From a checkpoint of a small transformer trained on Wikipedia.
Size: 17 layers, MLP 768 SwiGLU, vocabulary 8192.
Architecture: RMSNorm before each block, rotary positions, untied embeddings.
Training: 783M tokens, 12103 steps.
Each number is 200 + 20 x the weight over the matrix's rms, rounded and kept within 0 to 999. Layers, rows and columns count from 0.

# layer 14 MLP down (transposed), 768x192, rms 0.112, rows 115-131, columns 64-127
183,181,211,173,189,199,179,207,193,223,198,200,253,224,173,182,199,195,196,179,199,198,192,176,188,241,223,192,210,214,211,207,192,166,239,196,212,224,188,199,208,212,223,206,197,192,172,165,186,188,234,188,221,179,152,212,178,180,223,226,202,188,229,192
185,189,172,188,202,204,200,220,189,191,200,180,205,197,183,199,236,192,216,218,177,206,213,174,199,194,240,177,189,186,218,215,193,204,241,177,180,208,223,232,219,196,224,201,203,202,182,228,198,169,215,178,178,192,224,215,166,172,182,217,223,216,215,204
188,262,168,176,202,199,188,171,232,156,187,214,173,219,184,196,217,187,209,207,172,176,235,195,233,200,192,192,192,198,172,207,241,237,215,199,182,195,227,178,244,202,196,172,182,202,198,198,199,178,186,228,160,219,192,216,165,199,175,233,196,190,199,208
222,196,175,211,191,215,189,214,232,178,214,199,194,226,214,166,199,183,222,212,168,186,196,207,169,197,237,189,197,179,235,188,173,212,189,188,161,210,214,192,177,204,174,197,206,202,192,186,195,210,193,193,226,200,217,231,199,170,186,198,208,170,207,204
164,211,206,184,218,210,196,167,205,168,202,196,216,206,222,189,184,193,234,173,166,237,192,196,203,191,180,190,220,203,216,223,196,165,195,170,202,228,190,194,222,192,246,201,213,192,211,198,185,230,215,159,199,191,203,223,189,191,195,218,223,222,191,192
208,175,205,202,178,195,203,212,233,211,202,220,232,193,219,217,184,203,200,187,213,215,233,205,208,207,201,189,160,207,177,190,192,182,217,195,191,209,236,186,248,186,177,190,209,217,172,231,182,201,227,203,215,190,181,195,186,187,195,219,201,208,213,180
219,191,192,223,176,166,258,225,191,188,204,182,203,206,147,209,205,190,230,204,197,219,250,217,187,218,200,223,229,198,176,188,226,220,174,207,187,169,189,194,199,250,212,176,205,197,182,219,202,213,179,173,183,206,191,217,207,182,200,189,233,232,191,201
200,180,216,191,188,185,210,238,181,181,202,193,227,201,178,194,174,196,214,194,168,204,199,199,218,207,175,206,189,184,197,181,187,214,197,234,183,189,243,180,202,227,215,222,187,194,231,190,186,202,185,198,208,213,195,192,193,189,175,236,224,190,212,205
189,197,199,171,185,155,193,223,190,201,196,167,215,182,207,208,208,213,180,205,224,192,182,210,210,202,226,197,200,200,195,198,157,186,180,187,209,206,196,202,178,198,194,187,177,199,180,214,219,212,200,209,206,218,191,198,220,192,184,208,206,188,195,190
170,183,173,184,216,175,211,184,217,147,229,177,187,193,226,202,162,187,170,222,204,199,213,193,227,168,230,201,167,203,206,240,154,174,174,177,209,195,170,185,225,198,207,193,191,202,181,197,206,192,203,222,181,212,188,239,159,226,191,196,171,199,194,184
193,189,175,206,172,187,196,199,200,201,218,204,185,169,205,212,212,223,235,204,228,235,171,221,226,193,182,193,187,172,181,245,227,181,211,195,200,206,239,195,177,212,211,196,211,208,179,212,191,163,211,200,170,173,149,213,189,171,214,205,197,200,190,186
168,176,220,224,229,219,174,214,232,179,208,198,226,195,180,211,200,175,203,228,198,197,185,209,196,224,180,197,194,131,222,267,208,217,185,210,234,178,199,172,207,213,194,196,177,195,154,211,199,204,215,196,157,185,198,191,205,179,212,174,183,206,207,191
220,211,208,181,228,214,211,210,219,215,184,186,202,229,187,214,221,211,183,214,195,189,181,202,214,190,205,189,218,166,218,242,212,197,226,232,206,203,170,176,237,192,214,160,208,218,175,228,204,211,256,182,203,217,207,192,175,166,201,176,139,160,178,188
187,172,192,207,179,179,229,228,169,239,196,210,214,215,220,200,211,184,215,231,203,172,201,175,187,197,209,175,178,166,190,182,211,210,208,230,204,228,220,202,194,181,192,207,197,203,180,191,217,177,178,203,207,190,212,194,204,188,198,225,174,224,185,204
186,211,179,187,231,198,230,174,210,196,226,204,234,181,189,210,178,208,217,209,234,229,196,161,214,188,229,182,206,166,197,186,203,214,182,217,183,201,209,248,195,225,150,184,218,207,208,187,223,225,130,215,218,173,175,229,178,220,185,242,191,206,196,197
217,212,185,175,199,178,162,206,212,209,220,243,174,186,199,179,214,187,151,218,181,206,160,200,186,196,198,170,222,206,186,180,186,206,169,192,186,220,211,189,184,186,193,205,209,199,225,190,182,187,194,205,209,192,192,191,206,199,231,209,211,223,214,200
219,191,195,196,184,205,212,195,231,175,202,193,207,207,227,186,184,184,179,219,184,209,213,214,197,196,207,188,201,165,168,196,186,208,175,217,198,208,232,197,216,186,185,216,181,210,206,194,194,188,175,188,189,219,184,157,225,183,167,220,184,201,167,218
# layer 14 MLP gate, 768x192, rms 0.207, rows 116-132, columns 64-127
220,182,210,223,233,188,219,223,158,190,173,185,207,266,161,211,187,180,228,224,173,204,166,166,193,207,209,230,228,191,198,219,220,200,219,246,218,190,179,171,185,202,236,176,177,215,207,182,196,189,203,181,218,193,182,175,216,206,165,204,210,199,197,203
151,161,218,220,233,223,159,182,207,217,229,204,212,217,196,191,178,193,199,210,222,178,205,194,207,160,211,176,219,182,178,188,175,216,195,211,259,218,171,208,198,193,186,208,213,214,188,180,215,237,215,164,171,192,174,198,214,225,181,189,192,226,218,228
213,214,182,197,216,190,143,195,223,192,178,200,183,216,227,244,223,186,218,205,212,192,218,196,197,166,214,188,204,191,178,225,173,187,174,236,209,195,195,201,177,182,184,198,212,227,210,247,220,204,197,207,220,201,198,200,212,185,209,195,204,174,180,212
199,192,215,231,244,194,182,195,219,159,178,188,209,205,209,191,160,190,197,201,184,204,199,214,195,195,191,153,169,224,219,214,217,185,209,158,211,211,191,164,205,190,199,222,211,223,213,156,208,187,188,174,200,216,178,235,197,192,199,190,209,196,234,191
196,203,194,228,240,230,209,200,182,182,139,173,235,187,183,218,189,197,257,178,195,208,182,190,213,195,197,183,218,207,212,228,196,205,207,178,224,171,185,206,180,185,203,220,184,210,206,227,164,198,197,194,226,212,201,186,219,190,184,237,197,191,196,226
167,172,238,192,191,204,203,197,201,215,185,232,223,170,191,193,207,212,224,189,187,210,156,210,201,222,244,194,215,222,204,205,216,159,191,202,211,185,203,197,208,217,223,205,185,213,209,201,194,186,229,219,228,148,177,179,211,195,176,189,203,201,192,164
196,210,221,180,214,196,158,203,205,211,185,209,198,196,220,188,206,196,224,194,193,221,171,188,197,209,210,180,213,189,215,191,205,178,205,196,218,208,196,226,203,202,167,185,198,213,203,191,209,232,227,173,194,214,213,210,198,207,219,203,181,204,199,208
193,214,216,216,216,216,159,247,176,216,171,207,207,209,240,196,188,183,233,242,181,230,174,177,195,167,156,217,230,184,196,213,218,176,193,230,205,236,224,184,214,201,216,227,178,217,196,235,207,218,188,201,189,182,181,185,203,177,193,221,231,187,193,186
197,209,209,196,213,174,194,183,208,171,170,206,202,260,142,164,204,174,206,170,185,203,209,192,208,175,227,204,187,194,211,179,237,205,168,185,201,189,158,164,188,200,180,199,213,201,209,188,214,189,196,218,230,223,203,225,220,176,191,206,234,182,208,188
214,216,182,210,173,191,201,212,192,190,204,169,194,194,182,196,202,205,179,167,168,211,198,219,212,240,190,195,185,202,188,238,212,214,211,173,199,229,200,196,201,219,204,222,180,211,190,209,203,190,177,215,183,224,173,217,207,200,208,177,150,251,193,189
188,202,201,235,193,204,214,195,202,189,194,200,214,188,194,198,232,175,184,205,200,234,210,205,189,220,187,210,178,223,202,222,204,175,210,220,169,189,221,186,219,204,188,158,214,226,190,179,183,167,198,239,171,187,209,203,189,212,202,220,207,151,197,188
197,237,230,152,242,163,244,182,209,185,206,211,198,216,194,222,225,173,164,219,189,219,210,207,204,198,213,234,227,206,184,200,212,247,245,207,181,171,187,177,190,156,207,199,181,188,205,223,219,209,211,227,198,190,183,238,216,206,207,176,166,209,191,240
219,185,219,187,153,183,187,187,219,219,216,210,162,188,194,181,160,216,174,204,152,197,205,217,182,206,198,183,172,201,181,229,233,164,182,214,218,227,189,191,206,195,213,265,207,205,169,196,216,210,163,169,202,202,151,209,205,204,218,216,239,197,201,230
199,211,205,147,191,221,195,194,202,210,181,161,186,186,217,188,218,188,193,192,149,178,175,189,199,213,200,199,205,213,195,214,186,203,216,207,197,224,225,170,223,202,189,196,207,206,185,222,168,172,233,208,203,185,177,191,183,205,162,183,216,193,181,197
191,201,160,222,185,178,225,229,144,215,172,192,214,203,186,180,184,176,195,196,185,192,216,222,210,214,225,201,163,221,182,200,225,227,207,184,215,163,175,208,183,186,205,205,220,192,175,233,214,218,218,202,208,193,200,233,175,223,218,230,167,201,182,219
213,190,195,198,235,137,175,158,197,184,199,197,172,205,201,214,158,200,254,196,197,204,174,209,196,178,194,195,213,173,233,182,157,203,204,200,230,216,185,201,188,212,215,229,204,178,198,213,217,178,189,187,191,184,197,182,188,220,202,159,231,191,204,205
204,247,205,204,246,171,182,193,179,182,215,217,206,181,242,254,204,178,171,224,222,161,174,190,185,219,173,213,175,200,233,170,174,204,178,210,207,193,195,185,212,202,188,186,187,185,168,231,188,198,180,180,223,186,236,198,194,187,186,193,171,187,235,218
# layer 14 MLP up, 768x192, rms 0.231, rows 116-132, columns 64-127
199,231,187,174,187,204,217,216,209,192,193,180,207,213,197,205,199,220,146,198,209,233,209,219,196,201,174,176,213,216,180,214,227,224,188,231,211,206,176,169,196,212,220,174,206,204,212,203,177,219,181,223,195,192,225,222,221,202,241,221,215,223,211,203
227,193,208,197,175,178,180,188,173,195,201,243,177,178,214,220,206,180,186,195,202,171,201,227,222,171,188,213,233,209,236,193,196,186,213,189,163,181,194,178,214,221,209,202,212,189,195,199,171,136,237,238,209,225,207,229,208,219,216,210,214,200,200,168
214,167,225,220,197,220,222,180,187,207,196,189,206,200,142,224,222,227,172,188,213,192,188,222,202,194,199,201,198,216,211,179,215,182,191,209,228,221,184,221,194,178,191,199,177,227,147,180,210,167,228,230,211,201,251,165,231,215,204,210,246,197,215,191
204,203,204,204,208,192,187,210,158,221,200,206,222,187,207,204,244,197,202,221,204,210,199,222,168,167,182,205,189,181,201,190,200,211,194,232,200,213,155,216,185,196,209,185,181,196,175,205,202,214,193,222,160,216,212,222,222,184,219,206,207,178,206,214
187,176,200,188,212,193,181,227,217,213,185,192,197,196,198,184,206,203,169,203,178,198,172,186,198,195,201,212,145,221,223,172,201,194,209,185,221,189,175,166,237,177,194,190,202,241,151,204,189,194,218,210,211,176,201,170,194,216,202,217,200,199,185,194
225,190,199,184,187,216,125,187,222,204,165,198,211,180,231,230,226,170,180,180,227,202,184,205,175,196,214,206,198,215,229,200,198,172,220,180,181,206,227,181,211,182,162,214,209,185,209,177,192,205,187,246,163,213,193,184,193,195,246,233,170,198,204,196
181,213,186,229,226,219,190,208,170,219,194,182,181,230,205,194,216,189,206,185,217,190,180,214,195,169,189,199,204,218,180,228,220,208,196,198,220,191,181,211,198,193,197,208,237,221,184,214,182,202,222,213,201,190,203,191,181,202,217,180,180,214,192,201
184,220,178,203,173,177,183,180,221,242,212,164,185,229,207,220,202,191,165,168,161,181,221,210,192,206,206,212,155,179,174,171,193,199,195,196,221,202,221,254,214,232,197,198,175,208,199,208,223,260,205,208,170,193,181,223,184,210,175,187,214,221,203,215
208,177,212,203,208,195,214,180,224,205,195,202,176,181,220,183,177,197,219,188,187,205,205,192,181,166,195,173,160,216,217,210,207,195,207,259,247,160,197,205,220,210,170,203,217,166,194,219,175,189,203,200,167,217,200,191,202,182,175,210,167,221,185,197
190,177,182,216,189,206,214,204,199,171,187,216,211,173,181,195,191,204,174,202,195,213,144,194,179,187,180,200,186,188,201,201,221,194,213,229,195,207,170,206,188,156,198,203,181,209,162,190,205,230,178,209,212,178,175,207,217,177,185,207,222,195,215,192
221,254,212,150,183,202,168,194,193,201,177,198,234,215,205,193,200,147,209,212,188,199,183,172,216,212,194,191,190,216,178,189,165,187,212,192,233,219,216,201,181,201,197,178,222,234,178,212,226,215,181,179,217,209,179,175,194,223,220,209,183,185,186,194
196,218,205,221,208,205,197,214,187,202,213,174,173,168,190,216,223,176,183,222,199,209,221,195,184,148,211,169,141,216,178,179,218,223,196,246,161,201,155,179,215,225,172,198,149,191,217,200,223,153,195,251,189,208,196,230,213,210,184,163,201,204,167,217
198,185,191,175,199,209,197,242,167,201,211,186,198,172,181,206,170,208,208,228,215,182,220,173,176,187,205,183,240,202,209,243,194,181,205,227,204,211,240,207,188,211,183,201,233,206,229,149,202,182,168,211,216,220,182,213,213,227,216,194,203,228,160,191
205,198,185,238,195,190,182,223,239,199,217,182,227,184,177,212,223,189,211,197,225,226,189,199,174,213,188,225,166,210,208,183,182,179,213,165,212,183,162,216,175,213,199,208,213,219,164,197,200,228,184,225,188,215,174,163,190,190,224,232,144,220,228,220
202,209,176,238,173,189,203,244,215,197,195,220,249,238,180,141,163,213,207,224,212,186,179,147,216,215,144,221,192,208,233,196,214,195,206,190,217,189,228,206,185,192,214,229,191,197,222,187,218,210,206,213,221,208,212,223,215,185,160,208,219,209,227,177
154,200,233,215,214,170,179,248,209,181,196,201,192,191,183,194,189,186,193,224,223,190,177,195,191,199,182,220,228,241,190,187,201,173,218,219,180,228,171,204,199,225,199,169,189,178,201,156,185,213,255,179,194,211,228,202,207,196,170,188,177,194,203,226
206,171,180,194,194,201,223,189,229,183,196,194,174,185,163,221,202,207,182,191,193,196,170,231,225,189,189,204,167,172,193,201,231,195,213,251,178,249,165,185,201,160,218,171,202,191,163,194,201,207,221,191,211,220,216,160,219,192,196,225,228,225,197,195